From a checkpoint of a small transformer trained on Wikipedia: 81.1M parameters.
Each number is 500 + 40 x the weight over the matrix's rms, rounded and kept within 0 to 999. Layers, rows and columns count from 0. Numbers have three digits each.

# v: layer 7 attention value, 576x576, rms 0.0483, rows 135-199, columns 288-335
# o: layer 7 attention output (transposed), 576x576, rms 0.0456, rows 135-198, columns 288-335
# q: layer 7 attention query, 576x576, rms 0.0566, rows 192-255, columns 288-335
# k: layer 7 attention key, 576x576, rms 0.0551, rows 192-255, columns 288-335
v135:516505443522492550534507509495487475506484503475510517497465452564512562516495518490490424459413472538471532451547524473497533518519499488505496
o135:475473498553579441575426517505506498534562504443478504532546491478486472472456432475481498453461443512497475495544493495554495521510471485447476
v136:475550530508498524476470499531486531585571471496569515455501502509479497543522484536535448482477570494513505483506567438523497579399501497490539
o136:453481530544518517581482489551512467510515484473450532419529492476446434512471520493565541533493521533499544535524426500544469504479504560535493
v137:535578561487507528450559491458488557555533449511476488459528501489537497556463565553504531411491512573521467511490479483544433566569494542532456
o137:505492556455483526499483464539500388515522497503518463460510488562430543513473468571497521454452487450526580457475538481520516515575487460522481
v138:479475569498486484480574524534473478496547478473557482498516486465464519440469461421488420506539536539468501556509497553554517466477482411503479
o138:545451527430493504503563496529455483523538460472585545558402524483493520504537480458456406539496450470475514471475532507468517501488499537438522
v139:552433490465485476494499479442608437500550530524463567492520438463517453420494480497554485481488516528562432562525452474465559479575480501472504
o139:458521431480562463500468445496527475498536542551527530510544514493564440451485490513472460564471490576510500580479520492492487514556528487479491
v140:560515562417495454433463449545425532507505571453534483461524510518491490458525459522399407487525498502438489520524493531500490506498458515476502
o140:504474543498560578583511498532523397463467449473502476471470492483421500548544476478445486474499465529494529425509437545453544490433433492441487
v141:520501469476509532409523525503565483603516526525527537524486462515505524498489448466530484518478554454469495512513447470441508473554491496491471
o141:497490506424536494430477513489519555514508509526513475474542506537513455483467432496487479435450471448490498521496480509528493491501472512521511
v142:498493480468456522508479550545532496506533533520419436466431480465501468498515524557493529452464521513546544519477477498479466454452514568512501
o142:502495509520452554504512468491456527527464498555493505480530498538545526498534540541477511466462528476547540530508489467480530501530477509537485
v143:597504534436465449499501478467507557431386540502396487511519540437468499411510573556465520515453534515447464512523523548470465412492473425556520
o143:471448452573525422479424622527427443524443428573478515503477497525545506487469437481442536456497491476519536507531488536477500513559526413544471
v144:569579485545507542558529481440534581414499553498474531537477501493433540429458488578513452514443542519472474504460512496540481497510488533485497
o144:478552484549516535487568473447525474480423537513469538564511502425511524528501526469578503563491495567458473518495479409512517506489462480469415
v145:474449529489478515506413452516542462481581506509490503586534525494497512497539513566589470567467468423404511415469474526545392463485495548460539
o145:510506489476528483484534525501503489554468575495495556583503454415557527477548532468445493466517507536492498492500451585524528483423557467527520
v146:558550489507484462521450500416516562523564480471459489477461451544496476531422483524534434481505549583558523460578526500511584536481498442520493
o146:516560551529516533575479472506584463537517533426482481551554551469456458491422480545462470468574508510548535532531510512497510516467570442561504
v147:502473527502489468483525532466536453418434477470520513468451485454521479527548472440577532530559477540540527493487501516525526477477502528502531
o147:485530506473460579473564447475508456479531530507551507510535453480513488468531513511464473488533504543496493533526491466507460504455467498539530
v148:427496503569547522427549489481485472467538517520494437523550437460486484493483491500524455581452482557498577547487524482523482552510470485481512
o148:480517470558445418462465472422421589522521553453446534482486469535494466519507465522517497538492450472486526473462543413510467492491483463483491
v149:513532489589532504518489482590507539518551491520521531447493500507461521505466404387558493484570535493411511479493504513469473454563483490506463
o149:482506582518497539547498528518485497497485529463466562532420480488432418506479502512504483490459504439449525462522481580459464544481475544510469
v150:473458512490509510438559458475566564468517519499516503502491499508515502480482501460435462542473502590550525511435548505546494436507458480446532
o150:457519495515512469472487524437464512499480500499501480474584425513511497512506482503491531475526462527551556557514522492556447439538481473464439
v151:608481549490521504502497524539583529460518531534492471505493536461477492608399489499523475495442497527546436523508538506534535498491471444497484
o151:567525488504545538518523523458522601507430470501491490527457550456512483452470540477568536503505544559519530601517475478559440513517441476528432
v152:495507608461517496514443475504485522541561530476491506523508473413532562497461471407488440539522533516464503459550523474530518489536539480545486
o152:515518536439543530440430424490555510494513489544481488517485485463433515521500477456380478502513464492532502471526476477468496535498492542590552
v153:442427562524511524613506477591533563529434459474527548410509498554536446418451538505476467485517484488482535487533492470491540525521532451516507
o153:515546498430524515529502486559478426488444546531522525504418537437563488518602473454394444564535479478472526527479508571478493502513473534429524
v154:524460547485488448485544505554545542455493523482478477438476508449447520557477426472488538493559570502450497527502549483519549479496449430459518
o154:486481498404484539489503502522572466545606435472456476572538521429447540518534488449424519475535442525541494493523507436532457589525503439485545
v155:454469557508479453476482544469486502485482519472490514446543496541478523510520484525576476456553503515522476426522488535459468490539547514548464
o155:536487565613512470568442469526419552500540540448585520461509475520508479521474563491488493503503522434521457463470448544450469498448538462490430
v156:504471499500470473499511566534450467477558511521465457494495592480474567524510532431477626533488538468555501608550460547425511473491487525534481
o156:521502448487558445544514508485491507494438499488538524488580494509466551515462579524503516496563488483525542530444471473463421512516480498456466
v157:562519519510546447453480501485548410543483464494492487511547561500495539604536554448490548482495523507527532493514485498407542558492509501527489
o157:544470507507489509536528502464489529465543521548539475439478509469495558585503543503552490444514518469469487524440478517446567498480493587477521
v158:456423476515542515491496565513450493492521600524439475544518561523556472505521517525551511537458510427468541519461496495490436500513474550473446
o158:542542535471556518466521490518502593464487520572454492555474505443571467491492531502515566521482462556439472534529499499500486453532425506540507
v159:466477530479484489622477544450442514488388475485491498518507528458443510459516498545511544518442504498480466506562524483498445511502530516533502
o159:514468475576518417488502530488512467506475439526584455526489494492537536474472475439474517515496516401537458533507496500537489535519567496545495
v160:561471504482533474478527576558519502497570493485522539504434578587543508534490501476562463552567464533450549470557495479490472483507474472494526
o160:463541497482541550540480494533539487412487496537504474479527535523467518452459463606590543505494440572559485613585439484489498531474486461477552
v161:457467496498497464493514505543542507557494507471471521578522531550452489464523521476466497501525560520520523521511473489462513484473567451491543
o161:517482456505511458475494539472460497555559493546477452432553537480520418499497480531486547492511488480502505471494514521460488461444579577553475
v162:472458479553515488519506474559582588534527453427462448465511479473469454544481500537521556553538523524419493511514490505569513489493488479550543
o162:484520525520453558540570486547518478554512461520525436531372435459481521522589555513489470471499558513467498472429493509441531506463509486484494
v163:513509513536465476529503443477475462519469464521492491479555490450539474506479407518471595483453546527563493511476461482476556490460467419528525
o163:503457491531450550434481478536461461512516436535439503452417561559486453476487497523515467555490471521502538470404538549505467547562410529469541
v164:467484494465510431566427573496512505539515500497507491458507466448492532481503462509512442550541478528531428446433507470510459511520511521537451
o164:486481555613514477519500496515533500485518445451539486535460462552469508455517510525487516461470503571456545467496534518506487507467511539510483
v165:504554510482499481525495510468510522543490497511504473532574516518433469581491522511568466499479477545484501458499521502491506519566481595504533
o165:529496497505450492493450526453460528485535545465502512519493472467539510528567568489462554516458527526418538495431520477461501544509502461452536
v166:591498581497477458476557491478530493423544500526431464498510525514522493540482517531629521504514416517488452525500520476541521480515519461524515
o166:549597487493484558522545511496512553505588542533540566505545531567461534493510591546528551488521477537451513523486465509492514471476472460489483
v167:545440513516459546479529472546524511519568528482453514438514508561461486439569519560500462591519439493518468419485527433488549523445510544502544
o167:518533523537530533501555455493492457520607572455471476500525449484527435510504564552445449511396439572477429472494550495475524542457475486514484
v168:432553524513472525485516508525473579511535531517539486520511546462512514524519483537546462499440458520563499481475490496570477494495484567453549
o168:492523417471485532533485481526552580461445503527465445551508458560420501481529454515509459443531511483493495508488520435515464494544438466560533
v169:514518547455493503482506527489446493469523521482519532501494528559518490493503518544538425436480441457500509462496495454486497515427498552528501
o169:544505514483464525563521538545544478484478510487543509503495520554498522515514501494501498431512495454491526489460475557500533439486451469504555
v170:518445468577552479518503466534555599457524601492495528530500501544493519423566416450572474525484490442504513459507504450471513482531530428498541
o170:504420496533590553477609493491579468528521500538507610509415494439493576492493426449533468509547484537544502505511555518488505509486523579493496
v171:455473496458485548407469515532570509476519449490488489525491542436461504603556467569565475495491543514437454426483497500470526504448551559482461
o171:515497504514460429506479515528480483499542548517440547594423453529548489518507553507493492529500506465432423583493538535545481567521469542551463
v172:493515515538459483502522512460488498537473429467469493518589518507481479552520527518473556508495489519522472464512517503573530530482504527550460
o172:541503485557468466590462548485419486464518490463545458475495483609537484543559504485517516520415491440441506431427499616541552452516545456526457
v173:428460613553523439528503513545507517514507520461493470517489514507451552471459528509417448579540467570477542484518443503564486471429490498460526
o173:514512512471509480423534479536516518535451487523566541590381484426503527536518513539401448582553482567533493459482515499499459515514514540458527
v174:534503523483530461493553563439540449542503510491534542431469545443509466578520513438529534408528477522567483559567485500523500483495473503506499
o174:525490537451590520503565474542588539530529502509595500469473548481494565520444489471512452586560456498562510501496458568475433528470458517524433
v175:506422526514513484491414558445533496449490548539511520520548539491563479501531526529520458470443493502512495386457542521498489475452496489509413
o175:508434509567423493494415584448426548467447535546536550469409513559537514526532488496432473489475533433460537483498507488513447484458477513490448
v176:493676460473518478487413481504453506518532475529538518499440473516466542495506438473561490541544589469487550488539521442446456497436512557538499
o176:530467507480455547555470477500506546488445457472454426462442535517407463514427497508586515523570523481496482457481487453483508547480506459527533
v177:445470465461509555452486516504471488528515506507456437460455498493455450415481540501444463509486501434525487572505513479489445488490467509494446
o177:526524497485552445498501542495499441518515509497440437510482493526423449457491510488551534479515488466518477471556516454485534440524509492499534
v178:536463478458478533564552515517542567407450479475538531406487514528489467546477536471455520486473508567503467585495535515575529506471473547518531
o178:514497528481455564512516490480504505451542507488503487464413486493517538471456596519554452521467525522499517551489520445546443515533521474436438
v179:493488515520506498430547484472588467474535530443439486601503466472462464511495525502451538485531481516456475466564452500547488452509550483479502
o179:460521528460512472505516524495432522494506524485495461569557579487500575548467487436402419572521491472528445459555475501491452476603484455590420
v180:460524566490533515492574522550544474481473588477484457560491486470497518511559608501440549458520542460533504458533531492550498467506517525512498
o180:473563483518498520483538503503506566499496518508515569518534587503567502494489539508493522538475547470489504532515479514525469521562505546532489
v181:545487505430468466419550465463535578436501465469547488504515500567494524535479569489488459542472424573519554468505485485481522517511448452460509
o181:531483537518559517461506474548542502492351484500524443505457489528456494510450479565460507466525549543559578468478567504500498534514487492470500
v182:511524534472489464539583560461460489489518442476561478570429524485464494476493519492516537483541523465523520540546520458551522489414512508478501
o182:542534468477512473479485485507563510450486397510427438481533511519380478495449533485519504563504498547554476471511492409537442552522523496520568
v183:494402519493506502477507500391494483483500484502484491503495512489480547475481489472477520457542488490516560529520534525550563574504558541483524
o183:491509541451499487567540487543506471505573519469515478538480514556455561434538496489461497543497506520485458461499503612506586512453501536501529
v184:455601446481487478483498392446438455535514430486496505467498547479537455519507493462497620500494514506486482530492492540493495461489497474552443
o184:496493540460542487515481509560505481475491453506478503483505506518486491511465549469547540453497481490500445512492513618471471487526551451489539
v185:535392487412488560525507516481502407510485442526485517495489570573563501513500491493411457499421423499469498444430495502462520512479494477476487
o185:484468524493510501463493539535468471503536519474516477481501486474541504504507493495524541466465512491483522520505498539516491443511494475510519
v186:467446571558509491524502421471430493447475511486488534561530534491493587397498456453469493489494524445446489525436487552452497491510535528509485
o186:474512501457450545460526520463524439451511471511575479605438502539567501518562437508476490566458491398485495486433525487515551520525505567498532
v187:489511482433445484464515487484482512421497480452450521500558522492422498524483513477547451469484449508451492493533508544568442479576470437491498
o187:564499490500542494534470505524489605556495524438507542501544493467496544490464484504495520434462490467540424510532500487505475461540490392521404
v188:511563415505510448434553489538522535463489513489570488478528473571486502465507498484502499533577556506472493465594532560485475559536494517523546
o188:523514429516481490521490573487521543474487417477460522460513517487525533499495453531542495454417521508532471506559509528514500541506596507496545
v189:453552491524463547489484578575438560504512528487516466506474591560517495483459443523485556471498556514403505573434464504413477501514512489490444
o189:447521478515472535522463595469441523406372527507497395510527522511420473566511458472526581519471493455466505561545481526491432528560458461503470
v190:513481494445518527530489506483455507527499486512495460533490451475443484467501414553556482447512477474476445524477520483481488556557500564460507
o190:512479528422487477483458558506560486492470524483488442521534528535506518490491506442549580555500414496454501589560484569544511521531492506553538
v191:503569498483471511387462470498497537477457494511528489525529423520526396448465593452520424525459487510496556487559520525497516467456466446459546
o191:407497453462497456450407457514536524536397468531405465488531518503512432486495432536431540445442538431533547478542545505487511538520477500452556
q192:481504490522510488501467500478484519466473491482513514516547503506502542495482488530465501529526476514496495521459488558541527501514504499532485
k192:454520489485508543516511545499469511498499540532518468491484517497518485529514467476517447507490510510513520511510526454474503525441511538530521
q193:495475500496449519502505510453482525452516478476549490523495479472533506453501476500540505556528518463451539514499456541480450455483514497494498
k193:446533505500523569495512462518538497554448508482468510449515473503461526509515481495467512449522478514550500503491493487556521507500489463533581
q194:528528535506489471510521503530543518514541492523526497486475473550505530496507491566474501528552499512453512497479502517474517495476453456498537
k194:444411500471458530469523455452496500480513447484485481506568525458543480465542509486510492536512506490476472503488501500482508450535563553533499
q195:511549546521454532473511493485484478522444498512533487567509490481472498503497552467496477456472512548514478548463540511434548518422506579506528
k195:531529502453525511509505541523454537495546448527465552470498442494516517480483494474537503550413459480495499472474432510530511449513514416543485
q196:482494475574516493536526531501439473501530488491506501536495487519561510494504494495490458494444514541505498493475524536508512466469465536462544
k196:521511519518499480502476553541410515425559464478467506451493455547488558495487489550533482457497473518466523440459526511504500493548514517529508
q197:463442531482530462512467512436540535470480566521503498521520478421541507488476487539507474488525517471419501498569445435513487517515483440495517
k197:487545534509508534558476436565453479509511474527503467450450492502514481476472525511455486522558524508513513547477507550479455509463543514546522
q198:506464487528496520527555455539558424456523467485498494524522494553437540503516533502524473474526482522530471504441519488431533492486513553489450
k198:476496499544470495522496516503494537471500507494538490502468548449557497473517449550507537506462533484502519535516512507513522468537513543472467
q199:509444475552452571504473497457545478486479489490510484476487551467513442481468509538524456509534507481509462535532477463491468545472487466506552
k199:574509634519555539571478488517526516474484505522521486454511551504500522486466606468454527479538513521548526519495473542513446533460478554521497
q200:499453475590546467431496484447513609483559517513482537433514490517475506501462561551560526496556510522538456436513495434497495462495510535479517
k200:489511521503533454481459449510498461544463428490396540520464498492450436511407480483465460597505487463561455518530493525500458535410513526480556
q201:507477599498512516510432519521512535522504465497485478452487466404479514482486516483476534500502501500523529507561527515522416534548525425483434
k201:477495368471441516456510496500484495500453471472550529494498461542535496484546436469637445416485521550421513488457513418493469476574509544489490
q202:533502550397503552485569469540483434500443479477521536471508486540479429523506514510512502532517470520589489535532461583458529460519500531474534
k202:490585416507568465462496480497497504469483486551511532508499527514513485489480489520494446529540519537487451470482503497516534496490522546447523
q203:564539427550494517478541514450449470543492516494474476504452453470463507526412535550549493524506520424522511523494517491488458498526474470516475
k203:510513544473491438454530515476484504505438490455525542441494470513542513493501528531529491480407442538475490460519487466502499487481505474551474
q204:486520556495462405460388553467513565492544559540540512479498523546526581537483487459444517523450530501506483521520443462499482506500511521461439
k204:414490481472524535519509503519461529479494552519558519506565509466532500508550506502536511500477498503482567477494455497556489445448516507432543
q205:507527500487532517486509470568510421488452526530496500528536546525488569505522485500458508539518589485533473479444514500505557477427504519454480
k205:561446507451511486495518531511514487516505491478552442492439499485468511479506503485523547468461531521460536514486487486476511488530515538548473
q206:461515515449450447480497483495589471435476473560482440508436522489498539401496490482495557504485536537533400460488556517448546520477504488542565
k206:516468552515497538502535467474581502541590530498528471568469516536481549519484486561462554439462508405405432469420520433502533519529533450521567
q207:512436460523538506490501452529444535520482536462548472477530444525416606505499488562513558411468509514480448537494483534457472458502515467531524
k207:472514463505546513476483557560449590599457546567541480497508495558416567484502518473456505425508555533514510472469491508496475500456558547547525
q208:470585555436458530512524527483539408516417465483478580508439478420547506506420449423488482481488571504523559549513485446529547516445551468469491
k208:532498551491439565569507435535504456514496518513495547519447484519529568529495563496495445438528480494510437497470487460452547466465474398450560
q209:435471512531538579568485505657479595499455404422527501488520516532567531560551444546500442525531513455494533459476503437531437454462488556402597
k209:477429552549561501535432444549507477455452564425397541549551509506447504509530533405469435496514517504534550481485442429523484551488508481385547
q210:538620397529504403445485576456471569492489464551468504408520479475430436455495561384525529608496561564478477540470538504525495519541482521604479
k210:482526381582554440401484538438508474428565477577547532520451456479484487418451428444493497627448421498480463494465511445606544489570597477564521
q211:483531462491535484450485474484536476582524482491542530451430472490514479514484470498531522431429439524479529449513483540546526489423473511521505
k211:527488464471523491417477587484521485525528461498497497451530458498526482514475500519516554538497427576468502553491479483478485430480546536529446
q212:500637532478491492484596495542503441512507431580510495447434538367548537546508520429466544559560596577603509570481448495514513496507579462538541
k212:497512529472500553467495391510526485431502451551538564443507469414503466500545523480470466506500582539483458517531525450556495447535541489558499
q213:490460513462502451416511499523498592512522475533491443540543505453430498512480555441491542538514510474499422450452562551446554481560479518510460
k213:432555440461552483426534448466504441440569468448523474511513478469473501488613567523536487563513485480503495451520506467475499468553503512556484
q214:432494468468537505512501466581496480481542509449480468487521469486399529511483560402480517421518420563520512460486462547509528465437488495532529
k214:546548517458523538486516517452458517509535546524502432460500441506459478467465515490532535445497497499442516531442459527506496462483476493510506
q215:485401536558510469561465531517580567459530512533554431597508458487554497430590454558460450470567454482527495489468555590514437475505459462510500
k215:429442553571473560583483480491479558479535439531515440555532554495512512539547467562449447482574515511495527482416530539454499573485445578434541
q216:515491467519485508489493527479522478501526539515538464504472483486478497499475512543519479511483447542477514509494511481485460577484534510488515
k216:492503520519498478507475484557465463476517495532474490561526522487525525528497493494493492533520567470472499506495494512480513483560500470499487
q217:525535483483529505485489448498489501541488500520465490532447536468489473467491503469451505521466490511559508496426492482455513471539504467463504
k217:510481460451473521504543492476534541507520526507544484541533441530502536479487508504511460455511457523468490518520533463491493453478506514493498
q218:495524422497493486482472484523551479474460460422483455544503468488476489515474468477541531509480521497495498484485506526454523483538471501526491
k218:469517513486538487495509500457500520554526512525544516500479553495497486454481532534509514485494485492516519522472459479464549510515507484496478
q219:501475525531491523497500483532515481529523469471486515530499523560482503531548504485523525535495521469520448513538509498497528523512476521505423
k219:481464485483486448494527534492510514521493496516530499488491492492504489472530474490464508528498501451496491500501458460476511541504525514489461
q220:545486512499516477565510506555512501529462435539508447502525483546400479517515480501493520491523472559513473613455545570463463489427453524537519
k220:537491495496476430433479547477499504498588501518512504539491508493541456514514494529544491536419482514518524444484476453522528505533464464493458
q221:515505547487525500544533532493465499543517514469506517500443501461547514479487490496501479500475478521520464492537511557546535551483497552473545
k221:548508443508464487484499487507504482495546489532497503456531444519468555495526535543533522508496507533422523459484569472485490484531474511529494
q222:520474422450499504468495483494475540521521478567478512451495501542490537461436511470513490519539479566472493454494516481464513538482500527511490
k222:553480551517501546579490398510537500529517495460493526449496538453498492522481612476467460523530497491621490540512481588499481519464493494488475
q223:521509484479504517500466483480450529546488475499469481513519534392494477476502428481425497481488532456510514540578491547551496553501459459455540
k223:480484477487439488470488542472500458454495463544448503541494461574469524526538490531572489447532428550425432480478555461438455461568488489579528
q224:502493547525539509500433523533522535450577524467516473487445537429463525498521489546443541511480499475490508499545504469549499519469506455471537
k224:460531445516443433469475528471515526512524542574580530567567505511568480479466481486502504496449493493483505475503514472515512448506568542518474
q225:487473514483528498514490518520498534525525508573505541511476478490466475495532507417493511494422476525518462540541507536434563516552477446469499
k225:423533457501477457494494527450481484501538532554493561513487532475549529463561477539501490475503494522468473493476521481572523507511527505465496
q226:522464475497523520479556504487523523487504438461542532470469516553547495523463469510501468504525512527505522447454518465529472487496492489424543
k226:529523511434557552507476489496504417449461503435495486455555555436472432553510560532551504544555536507616494473497453597483490596456520533500547
q227:587524510520483513484531556418508510553559469502511518523536466442526486496444514513506493477455511440548491517503535528502430491533541446479515
k227:476504397532431532505516510427470507520503524539434569504442490481515531468522460494502482477492524506499455527517511416471585545573548489416522
q228:526553580531515488520499524514413604517422565483510565457486515486435467566526470487451451512516478478494513466587524471494497447498451535515482
k228:463554591473507480491463541516481472530505472468494537461497575451470513450455485509469532507543525445513503529525504498561522504442463518510451
q229:530494557570526483481458494539517543422498516476596477565480510548477527461522487512491492576460557442502480565469523518543532475421527446511509
k229:495534456450553418467476473482485461384490527463531516467478499556566462477514468445490516564453489493466549466443515509514535429508519492423467
q230:501505557491459529487482529531499534564440480453538520571489470451538550475535493411493434541417467575513454504554519518543544440520520461483596
k230:462448470464514515519484494506543497530547420526510380573487432528473576488538452502417431471560476524545419471460496551505437437535526539537506
q231:591453485504484523482507478518546505454421544454503514573485510468490507476452473542533532540542522429537513539494527510441548547456467470479507
k231:541423473460511458480546539541570455527385526465463466465509530379438462574499510448451559530467560489495533621479492540489520571458475522393443
q232:502522509440446499499588481450502455585355482534541488483455516426509466537516429472467539554521541516534487509555543505526516541472475470497529
k232:472465537487507565526445507528504432535511500550558476610512513513433525557464487532537500513522544501525518535489478489501481534520522451471534
q233:498493394542435491451522515496436511548487495491490519523483537513557541544513548465509502507496471482495461508601446520508497570451528542524532
k233:437524521519495464581468500463456474491549419526502487506458524541546492567502548437486534529565449453473428478580477483469501516454532452592448
q234:439470543615504559487499421589522532481518486461562513540566513535535535465605511609580560459499501440445496532513484468501464494384466507585541
k234:450485537516627519527467552564477479488424531503465492498637458542488450488641502470531549463546480568442551540464392520415436539470440609522431
q235:494556528476549456414459446609506455477470486500510572557423535438482564546531492504443598498435552498508519518458546527579502558425532412435515
k235:483528436496526560494557473565607488501517489433490523505523513401520519610599499522446536473454402486505572571464475540580450453510512390546426
q236:467485483512479542442529457611530464409570536520489476517578531522462479458535551506536465480480461430491524526496448505490472490488534485491493
k236:508478488493524495463505460549497507420483500474484508486520525518497460493516561512486499498484513521487558457475466564510464487482502519438543
q237:554500480497475382424501454435473453517516438583392487474507534477504494440478520488404474534444588474526476449438585510565542521488521476462523
k237:533500524458503436389518455413541457476590498459483414561457555524497546522481485537396494491476502477520478445472554430579476449524551478504511
q238:507484461489528493445521425450457461467500489544468440440511479428498464493548535470447550521496425544510475458579466504523500479526520572570506
k238:538553497507509475542484459472505448494557416535522365570487523491578498534522502470531561486483557568498457544516512448482453517501498574580592
q239:582522480461493504425550486431521462551482518595487575499461492408553423460507526481450544581450560515494608538489516535572594485517515461532564
k239:480531428536536495477456525490530458430483487555489514511457524507548472540506454477467538536525530531542542525508517564531517520468510477500539
q240:521392475530459456486435519533486485495471560510522571397440510570572534496484464561478511414523544464451457397442507585460498551534453449430461
k240:393532541588552534432511398544498505516494484463553571459569545608485529506502565435577491403420533510506521418486443510551465560458476488457476
q241:483470453501496426542555450476574456458541445502525555474528520414547456516530427483468461518559478489488529441540501584553502531468486442499473
k241:432478549524545506483530381488457472464484512452483560559570545494442397555551526487496459466542534526522534445463544568485556542534470533479543
q242:511540459520455529492433448495471525518528501438477543476573492480508463491406492437499574516454448537530549621552498486546497510370506524574479
k242:505548511543515502522528557455522568546513570483485528464586560491534528510506506482534573535491482579545579551531487515504476518447548543598469
q243:499462491494518406475546498424494465567443500557461520469552484468559453558496470482510533482479465438536553531558455505601558485416515471540555
k243:447504483418552482413489461494549450501545408512442476472499504554549454535539533540448583467519523505576519572623479435631373533430590558500488
q244:521433624569464542486560553633504531537584467499600427592502509552496583492571486522516467540587464487526514436431526525460405422537507453472487
k244:554470562511484529532518491515538481528559466476495455456484526522456524497563487501515452545508485490512539450522502474451443453524465539551473
q245:422579512507551508554551519498430522432511498513486525552497534413508496593457525507454479510502495510513523425533497407465510541536461483477519
k245:532503535463364459535543487553472605508514445388518423528455531496540513520544498542480442513446538460483473482570550504495493495485489495505486
q246:501528522473476564507457487553492490492535422458529444483507481469481483517609549498520477530538489502551501465501486489498501443452527562515582
k246:489472472483534475506479500524454482423520463484525516470517450441465456425537486454497483499494505547510523495463406522553458437483491617514524
q247:486477498520551505489524526470481484472582547474540515439516474612525473522495499515561518469501443473514482581516450506534506491484474501527535
k247:521518473480489497519507503518467525487505501566553382453507391520545437486553517458436525446607481493555446529537483480535548485427515546474548
q248:484507505527510528570506517543453458501586495566498446511562573432527535575467481502497465528519545486522493488456460499512488600530510408508465
k248:429532479506455527557495431457502446496521514575456509456540556518450479501478516492515416511487514512578539497542499554488504463553504516496553
q249:432558482541471404497444525528414518429551501426518510495478538472483521527564556438352526434460431523508478460538395444563562524507514477490552
k249:496498452492488474528459431525402569486530488483541458503498452509516530435535515488494439464530510468523499400478533453561462470467510465457517
q250:557562496554479536503454503419499513561501525522493509478432466451495554415433501549522532562459448561430581477567486513503480480515503532528524
k250:580502543428490483482506603549603485549479476483524549518485545504469491488400462501465549525387501531401493493461550493465521507548484477526530
q251:480399506510426495473445544541561592428477457472533524511532559602571593507605451510574566492470428501471471432599522468506505512483462537482551
k251:437488553504490461490447483514516589523473541501508444371514599489502518457494508462474564488421522442469450477515484542530457447475534547531466
q252:552536434497448431446446455509547428494538532525488508581513616420574455413521528515482509543422490470516448531472532523563483533456547475495457
k252:534503463619506519553443497497556569507488489476476480486518553499501488470483518594420534458438438566425540504525524513490466527510453448527494
q253:476556472460527516486465466508544420530523486504543541540552496347500497533471455514485525508487455479597537555518434569521476457465548485502481
k253:482479486457590534433529411500542514480519490490478531513525490431526409549449465548407467461500477567534479532524524562473477467546447457507535
q254:515482619528472543507501447508513474445477496421507506459542445475440558592558495465493505428524449543585458493605463579433515420413505462569485
k254:533492549478561527523516495621517426534470474536465489556591420496411456555574509456471449490547541656564451523530383517451439518459497571530468
q255:499474516550565490491482560517529503561555464498561483564466532488546488508451512585415448481536484496524500583483562495514427550623499467500502
k255:555542546543447534441529555494500556497551511542463536494466464470539578519455522485514470512507523493573511561475553449463449522548453508505515
v192:527481497525517518440558495510497502470431549531507528484447575432559492523513518445466497486484512527448502540471537493503546487480492496476533
o192:497486545499471470500504459503478532445542527561547531526550507513519564606467483467435480476498486477510554434527520494461531489548514503451506
v193:561467470451508481528455536491509479503508496500581507512485477563477517538542502502501514484496448542498513453524483474503474499494520471483451
o193:498469499581470466470447505573536462529460458502438418488514524517486513538481463513504514489506492412507439481459462556514442522540484463473491
v194:491378565508536548512506473455505545482480545512444523509540506454528517503542460546463538456514522516479495532548527520464528494527493471510490
o194:503542481525526525451523491488464476463550461498521565446487586499519503459422445447470534483517582528520499494477504498504512511450584519548441
v195:536505472470478474521549530471466487445435483453535464553464543521543520574481522421446440469484462447433508500557464517545473493495472477498483
o195:548529531465545460493485524548554492500545466516488439479505483478529551569530426415490466490555371458501523543520487521508441557584410472549548
v196:479493516471513510489459425511475450512467486583557500485492491496526508488507512514519543526483507517587479503460513479464510493518470440500461
o196:443488548424527492504492534447478499508489549460529435479534489558543462417517488474426522548508485531501539484464537463539567464502508475484515
v197:456548454438502495422532580500547533442460493457463476471476514489535534490504475504470415485532477484466573444543473551599500505545543443558472
o197:573412483553519504598489503523538451523509469522497406518523439499486478508505430513551540503580425487511494514546518549499461441552516448527536
v198:519542467493497503499477477491571507521523600517535533527537557517542572453526487414471460477490541518491537497562427521543476548501502448502504
o198:568438496482471525497479508544541566493531477527435527489465540455459521514447456440533488506478525553492464445528542538504438558444503491497499
v199:589553512537509529547473552562511541474555417500499536450447442548515544511517483596552453504500538488553502479426492422462407493488502484453532